config.toml
n_layer = 23
d_model = 128
n_head = 2
n_kv_head = 2
head_dim = 64
d_mlp = 512
vocab_size = 717
activation = "gelu"
norm = "layernorm"
norm_place = "pre"
norm_eps = 1e-05
positions = "rope"
rope_base = 10000.0
rope_fraction = 0.25
qk_norm = false
attn_scale = 0.125
bias = "all"
tie_embeddings = false
parallel_block = true
init = "uniform"
init_std_qkv = 0.0442
init_std_o = 0.00652
init_std_up = 0.0442
init_std_down = 0.00652
optimizer = "soap_variant"
lr = 0.00824
beta1 = 0.95
beta2 = 0.98
weight_decay = 0.012
lr_head = 0.00735
grad_clip = 1.0
warmup_steps = 200
schedule = "cos"
final_lr_fraction = 0.1
batch_tokens = 16384
seq_len = 128
doc_mask = true
train_tokens = 96140000
steps = 5868
dataset = "wikipedia_en"
Each number is 500 + 25 x the weight over the matrix's rms, rounded and kept within 0 to 999. Layers, rows and columns count from 0. Numbers have three digits each.

# down: layer 11 MLP down (transposed), 512x128, rms 0.361, rows 103-149, columns 64-127
# up: layer 11 MLP up, 512x128, rms 0.369, rows 104-149, columns 64-127
down103:468485455493523516484529520519502512508487501466475467526517493473456463505492467533522489513445480508479503516483546441505458503465525485513516501493478521551447533516482489519434516468518481
up104:458523530479471474510474508486485467522553545475467502470504481518464486499513496519558469457525510474487494473522503485554478485470514467489518524489525514496491466515490533516497494506505504
down104:550498501473500500523524525483528529509448503496543488535516481466482504485489479505490525465502526505501479492467491496534500521496514539506486487498501491489499473534485522463482500512465447
up105:513454509527487472466501509478513508462552503487442526521491468488476555493455504546511460524515485504498482545479548498479515512469486457557504463521489495458546503477530459534501488492559497
down105:484485520553468530463467476534454498536520495551470549531513502527484449459474494466528487510469537509499492493504506479487495479460506485515521438494475528495526469491472484478491518514445511
up106:500474507500519517545477481499505463452507482488501517472551463479487551522508485504509470486532483508525525507517472462479509516511519479536468519497520494490493508486489532519499477492504504
down106:473511498513504510525493501478465553509475516554475502541524512528526473495555498484506485492473520550512483494508523491471501504527501521486500496465484506476486495467508495490531507437524499
up107:471476504482492519480536480496505484506507520515520516516490542500514496518524486497487484496478503520514546479499428536496498572496527493508467474581471494536482501531517490506542575436530496
down107:504494508530525476511510540531469456444470484454497487503525528546515480509510522490468514532494507523489489443485464524513525454555483482457487497542471482492462522485429537524505481484487539
up108:494493478505484566490490508493531516491484520478516510526526479512487495509472507485496495500519488489486516506534536514514486478480521484492516500534468504488486489505495506485469472483481520
down108:510472519522514512513496482500445486523467474486467515521503488497516454507515513501511482533508520498527495544467494503521481510512500558485522503491489496509521492476550486492487507489508449
up109:491491480494504566517449507525497526543465480505441534518482518489525524508492468488490515551471514491528465495487548482536495458503479549491459483501511486487474511472483518549462485495504513
down109:534480506503493536481515498506485512485526458478483517528499505480498478499502467518517516466493531474468500474477568450503511490492502530478527493462531472495504492503519474484540483496529527
up110:510528542500478448493515528482505544464475465501476491449512531519472514488488516518477524510539493492495472508505473543505520491492523523505512487508493483531521514524451493465503495483566536
down110:519505473553489512529482460490529503493497500508496519532496508524516506487536487493531508461502439506512504530494518506525534497490464495460483527471491502489519448549482536535534544503524458
up111:478468517504566445468494511505496534476514472484499482481499515502461528558528501531454501457475488479513492524462544502470465486496450491467541530492533520508524531486502492542487491492499470
down111:515500501527540485465529443489480475504501513523504471510454455543514469477540505490512566526469503495474492472515524496468444493535497523493478511494490530476506509512493495496506480486519478
up112:505526494505478537458514485477537518468470537497471445513502535457521506489528455469482502476498512557497450544492501469499472497471477499499461517521512509492518540469449503525483477499511501
down112:460475511471508470459482530505478493514509487494489500488473472497469470483473494498540562527542520519527487505488536526493456523527478490486555475507505501526445527532499545475503519537511501
up113:477522530495504536512530511497484522492542530468500464501489456529464517454491455527538491486487503534560521488538478547506518499421528452487491543461509489514492472487504505438501461508534478
down113:527498487537493471526503500511523482502524480529523476518534507528465474483551530503470489552509533497546512458456503474534512474506478530489488492517480454510553491471473512488487518521499506
up114:472509481575506471521445491459514511538462541475473483483509505486508516462494554511504508510535438522444518549472479556477467490477452454471478572497553511468494487531478475485486467488504508
down114:484546522477527463463529526505509511511522484504537483542520504485498498485500516520511443519471496518499498486476496453525491542535504490517532499515527489546467528496487502514529503528453479
up115:519457518512502481430477497478539539430520501512453529477518495510519534413458472517438447499518516494544519554518496509530522489472455461456508481525511549536483462490498534510490456481483485
down115:529492562498507549512458513506447467523470502530440512515518560568467524526443505497507485543510512462483498505461480503445465487473517541465510488521463516462503480503537441491430499533495506
up116:502520477494477517486520479533536499507498508490524448514480547505487504514471504515497515511480462506539448491496468500537538489463477481473494488446507500473488531532510507490440535500502489
down116:509503486504497519489524481461533508532515488523494577540515507495522537531425499524485516524495528476553483515493501473466452514478522472474466485477504504475513513488470524521499519482510495
up117:467488501517535487518463461503528481494483518465450512514470515548494464455485488497510505491438533540494476485521493519490556457482516493524517548458503488450463503514494507483500500506466513
down117:536480538464517524466543501515509502437516468466510448527503494509500505524538455500475486522492444530492519538477468480502535500511522473489515478491470479504495511498508437535540552469530507
up118:462492517495475456519480473499547496531499519480497483493503501481487476522527508529488530480558536485447519487489501488518467492480491487498539541507530517521481491514492468516536512461505454
down118:503526442500520514485505524468488487495483487458512491525528546471498484481478499523484505495531491498500524512493561483519501515493527508495475469503489486512474537497461489524539508466509516
up119:460507492507535470483517490487492479528477522476531497518493513501477488488498485470494479529512494497513529474454512504468493474508531545530501512480501475500496477524527500540456536463524475
down119:487546515509507511489491495507456475476451495501515509523509531514485536474509472468480477486445526474530550515506487574489508485501482539515568511510535528507467478518514499502516511501501463
up120:472470500490516491472510501503516513491492509478467450495504520440456526506523449496509481463501481489480476493488501510502522515489491501554526515529520458475507486533474528507512532450477490
down120:474475522483502496481500465517519482477527500469487499496509474447483507501540476538518473472541486487483511522486536551497488493492507458511489488526493515511502534492461510527488470491490471
up121:509503457485464523470483493461519492481509455533494523475505519508483502459540505552515480495480454532500533501540476581507515525545589485473532499478492493476539486493482422505497504518523534
down121:525524496478441451501458456506475482523476501509428507489501488471525523485518507487454514485506515526496485526508444532493485501467510522492469480481499481493496510467517555492487488516529492
up122:449501552495485504472496492505495542457499475492508533470541546540520516473528503526483511469492527463490494492505464539459446546508477524493494497504499513487490496495526530488522461479497473
down122:521519501486475474448468503495476505497468533488469495490518519488481519486488521489577527506489453480462504528542505495517503490500533503461497497488521486495526495510557505504482547474504517
up123:513504508528541470558498493504505529511431506520504501530532511484469507493529476498465488556435516518491523471489486504505471536485521469495525473500498485510533500507532482477483469499522458
down123:487491515502519505536481474527502487476506482493511504477541576481540501521480505503506489521515487461458504485501507490499521515521489481480502524530502495491495518536513447539479488472504488
up124:529468539463494509532473527457512502465508463477509479491521479504453495502480520492502549478470488535505475493516489448492512505487535496509533500486521505502505499524530480499512526518495520
down124:491494499488496499523505496516515455489463488523513516483490531441486486499491530501495526481488518524501546496471526471496512495498485460504525522503484497477509482562492526526493500547488461
up125:484500517499517494493449531551511474534472454522506489478478437494497496487522528496516497513501491528542510464485480521538502480486519466523474499520462502504535521464479484534488512503518524
down125:458542477520510491464479478528492484487512517492503480496474477506519480529508467455426524500463475496528468482497480479514485464472458462516535466488491499471469480503521489512544564505466499
up126:527507490497489471504472483486505491484519463512506481481481494505514489499491482510513526528512492446449505491524502501508466538501520504484504503515503511494488482503483462489511517479493484
down126:495507476508509502525497494460489500514503480497520488524475481552524535482492479486479508516494545489515501453502511512525489513498534489453496493524512448471477506498485482522535529493475477
up127:460515534539521487516531482439500455526479484480525501437516466510478512511523489493506550536545504469511475486477485514514532500449510517527478506486525428487504492534485513547471526458518466
down127:513525478487511484462477468483507493527470568543502511500487511509522504466513473553534460495510481509479485525484541567495492525501489485468483530453510486462488554512506476456473507501557490
up128:484513519493500540522502498501537470497516497488544524515520472482520497462521480522511488477459511517503479490504507498522503500507497464514498487497500491488517522531486513517447501522488516
down128:503505508486484501487532507504490547511508480482532502521462463490532466493513491501537507498503519507478510507482505476486474521537484479497499491486488500506491481498491589535512524487463536
up129:467544495528496507492534539501473465525492506519522516469487483457495537515491553504480451488494536525499481507512487526437507511519528506487520490492484477474490488479530468490516447522454483
down129:512460507472493499488484524555510519468493504525485462470489516478481481518491470518485456523498493506479504521503493567520480468511507527467506467503519506515478518484529506483481497511446484
up130:449486511512468464524475511497527490477482513485493518452504494537495511496514487496523550494525474512520473491489506454481506514472504524475455512494526519462453472506488493450476516538456487
down130:496480541537463476524503511542499503553485510467472511483476499517500519501482483508497475521507486518530464493491497491514490452486539457457507479470498489534466480509504495514496499539533496
up131:518508541478567482493511556473499504461506470485498499490507450516481482485444500498518491482459490460518535553464532509504472501478478500519483499486537472539512523472536477485525452518509489
down131:482497468481538515495497481504534448494472500508464493548483492528539508532484556485472544514459519522523484460502489500515529505491504495512509494510520533459487506514470443536472527516486525
up132:526481508539494545455486461498532493504505468474537513495508507501489489506497505480508488492488510511504531519499525523475502528540528487452468526510512534511500538494486475493507522484495482
down132:481506488504504492508504508510456491507526509500510526511543463474531541498516498508470511496504445531443489510497490504490515537513476459529538471535491506530511495470498485515520501518485506
up133:501461502508475563510512495507519490465484492485504522464479465507472501479510495540487501482468509486551475464522480519462547479546472500522525495453481462494518499476565533494461506537467497
down133:502507499484514506486517495509523435510497496510460536488458507465510516509536504476520490482492440485512483480499513489486526485478429493474470474497483494519498491480493567532563475490494475
up134:482504520508491487515461522485460479501510495505503506491516453457511529495501508438504497518527470464556485503495463500537511509517494493533530494518497518515512469493518499501507510486509524
down134:535506491498463497489532518518503497471454484545507472498480486511538496466493502493510506483496515489464510547481473527501520557529491535479488510493528519487504479468502488497503503545519458
up135:519463526527540519487511499503452506503534488567492520539503482523459466492452501509505495562449513492533520498519487512497481485509557510489460508520484503500521490499474473522529488502534486
down135:441485445517492484487527488500540527503499489530526481478479490475483502476475482505458514522485511508495505467514498510555500527492499494503527490448523461447508523514461520510517523484554547
up136:483523465486484402461483490510473493503493473493473486507504494507466530501480458502469463491518582504487529497511522523518477516535509549497490489513502484541480494546549516477501477486483443
down136:497479546466510535539472487492493480465514530486508491525515491494459507489539514487491496479476484511504529470517458485528519498497530503494483496557499522492483481558455533509497483522461550
up137:468509472491510475491502484531494496527564504513536510516498480492496541487490495473481485522460505520492515509516516484520498469480478473499483501499499502509478506474474424500497504464521473
down137:508497508455501481540533438556490486518509505493504544481489550542481523509550480526515484463479508519499495528526495487522491547507483504473489543456499495539524480513522527516484460504546492
up138:457515539513504472534493509484510524540480493472525528478472553530474513492502511498490461527455473491505461492457472532526473488474471528505488505504569514525538531491519485476498447512503501
down138:549461527519527518534472495478494506485508466498510490469521519465447512506487485501523493501535491443512477491508464499460495533516564474514515481530475500479527500509475547480489519492527535
up139:501457510474479525553527535499529510470564495494480462453503512485468466517472504500476461489502533491515502533534475500520517547439483520485506494520502448495531490562520499472480532509499527
down139:486519497541499515477514491513514528526466524531522505500495482509510514497536509502517497532493508471536533487486524517461498467505491492541496499486488507510470521455492487517529488462502501
up140:517487518456495546543502509489552506517518497463500494497461474463493472481511493471532455484468508473503521478512513468492518497480491516514535524488550478466490476505475521528533504522501503
down140:521507460484462501492457523507512466440456431487500481512471459470512503479506516477443526497529517516521525489490500526523488485504501510477490514553524467521480515514492491520533520499536480
up141:500521509466503472487483505512467556471464524497507482459476496477529527514438542523533538514503520514520520490464474522483428463509549490509514454513521544535498486483505508470533459505514510
down141:485478485456557477506470478543484521536474474507511511480531511510507549465465492480490555498487481529497458524511529520452535492488509513510472542471505505502518532479486503523538510495493511
up142:477493503510551521464493460489514494489508533509551502509506502504463461556460551473500496493480491509549481483447503534460510521507545516484447456461506495482496521512554527506517502461494498
down142:508490488526482518537486486465490473486512512490491513513533479526484498510478517466504532486500521498522508474490510529485518489506460475530537479497453465492564480498555504485515499493500508
up143:514470479493523538533492498469513523493458510508527479546564524520515498488502475522510479493472514488485514448482455488488459493488538495476564517489477519518515503499510506517477501502502477
down143:526514561576495477478472543542474491485535530460496502487482451510477488502508500474513455471524462508521444443493526480496500439472427482526491498491475522467486470497485509517502510491491499
up144:462512452473457499502468462481510532511473518549505458497487487507472529506521528565444501499512505504482522473472501468502453448473503478518488500488512513521500497516482515513474497475556585
down144:462511465473533511479484536551469519478484511503447500471486507545530509478501489456543529472497549534466551487490486517522509518524516499487490551528454502503485458507487521506471532514524470
up145:512462470506524504504525537498520491467516513533554520514451508507482493499511461522487513516497444523542480521554495484537527518521514508506444501540483463496529545487524509483478528463521492
down145:488535522444500493502477517510486473571475521473494464526502513540518501496530538497473503494513520528503514518499536509477495499527489533483539515494496489501467503466501555526505477494493472
up146:506518504499496523498488518536508470496474516502506471473499527532485534497497467462484507497455470503480468498535532477479480496489481504516518493474505509503491526506492517539488482513480515
down146:525502483493519492504525492524535502489463508520497449506503510542509490499483488483512525538470537545479519479504502500493491488464469504444489492520543505467491542500494494517515507476487504
up147:493505514509531487527471499490511455492474463488502509499501519492492528458486476498483502554514512480547497470527511550475484511476479537497490497468494474523504469522531532554500483482514492
down147:491497492536471512500480484552477473469510457479485491515497515518530490499514501487499517431462490487496494484483473540480495488511502517549473494482500477515472489470489499522505527481502495
up148:492520522500511534483448447485491493474520516504510463482465517504508448472482520495512511468496542473508536480536489529535492524511489515475523510509540442500435461525505491486453509499524466
down148:542518484495438568498487491498514503483498492536466473523525486515495447494511461491503542526537475476457490502457457546446504493527475525551522509441500568482453548521503528531474499486487453
up149:526480505523509488493523507525513557501510505522538512483492538495538510519498483513492448485471479522515527486503520500507499496506491460470488514527503474538434475485487473495486515489495519
down149:474487511509492487486482527477488471418477478501522480476498512543503525492534519523484544507548492509498510522504496506495535524505513486481439519512516494520476508512517476523479532507526506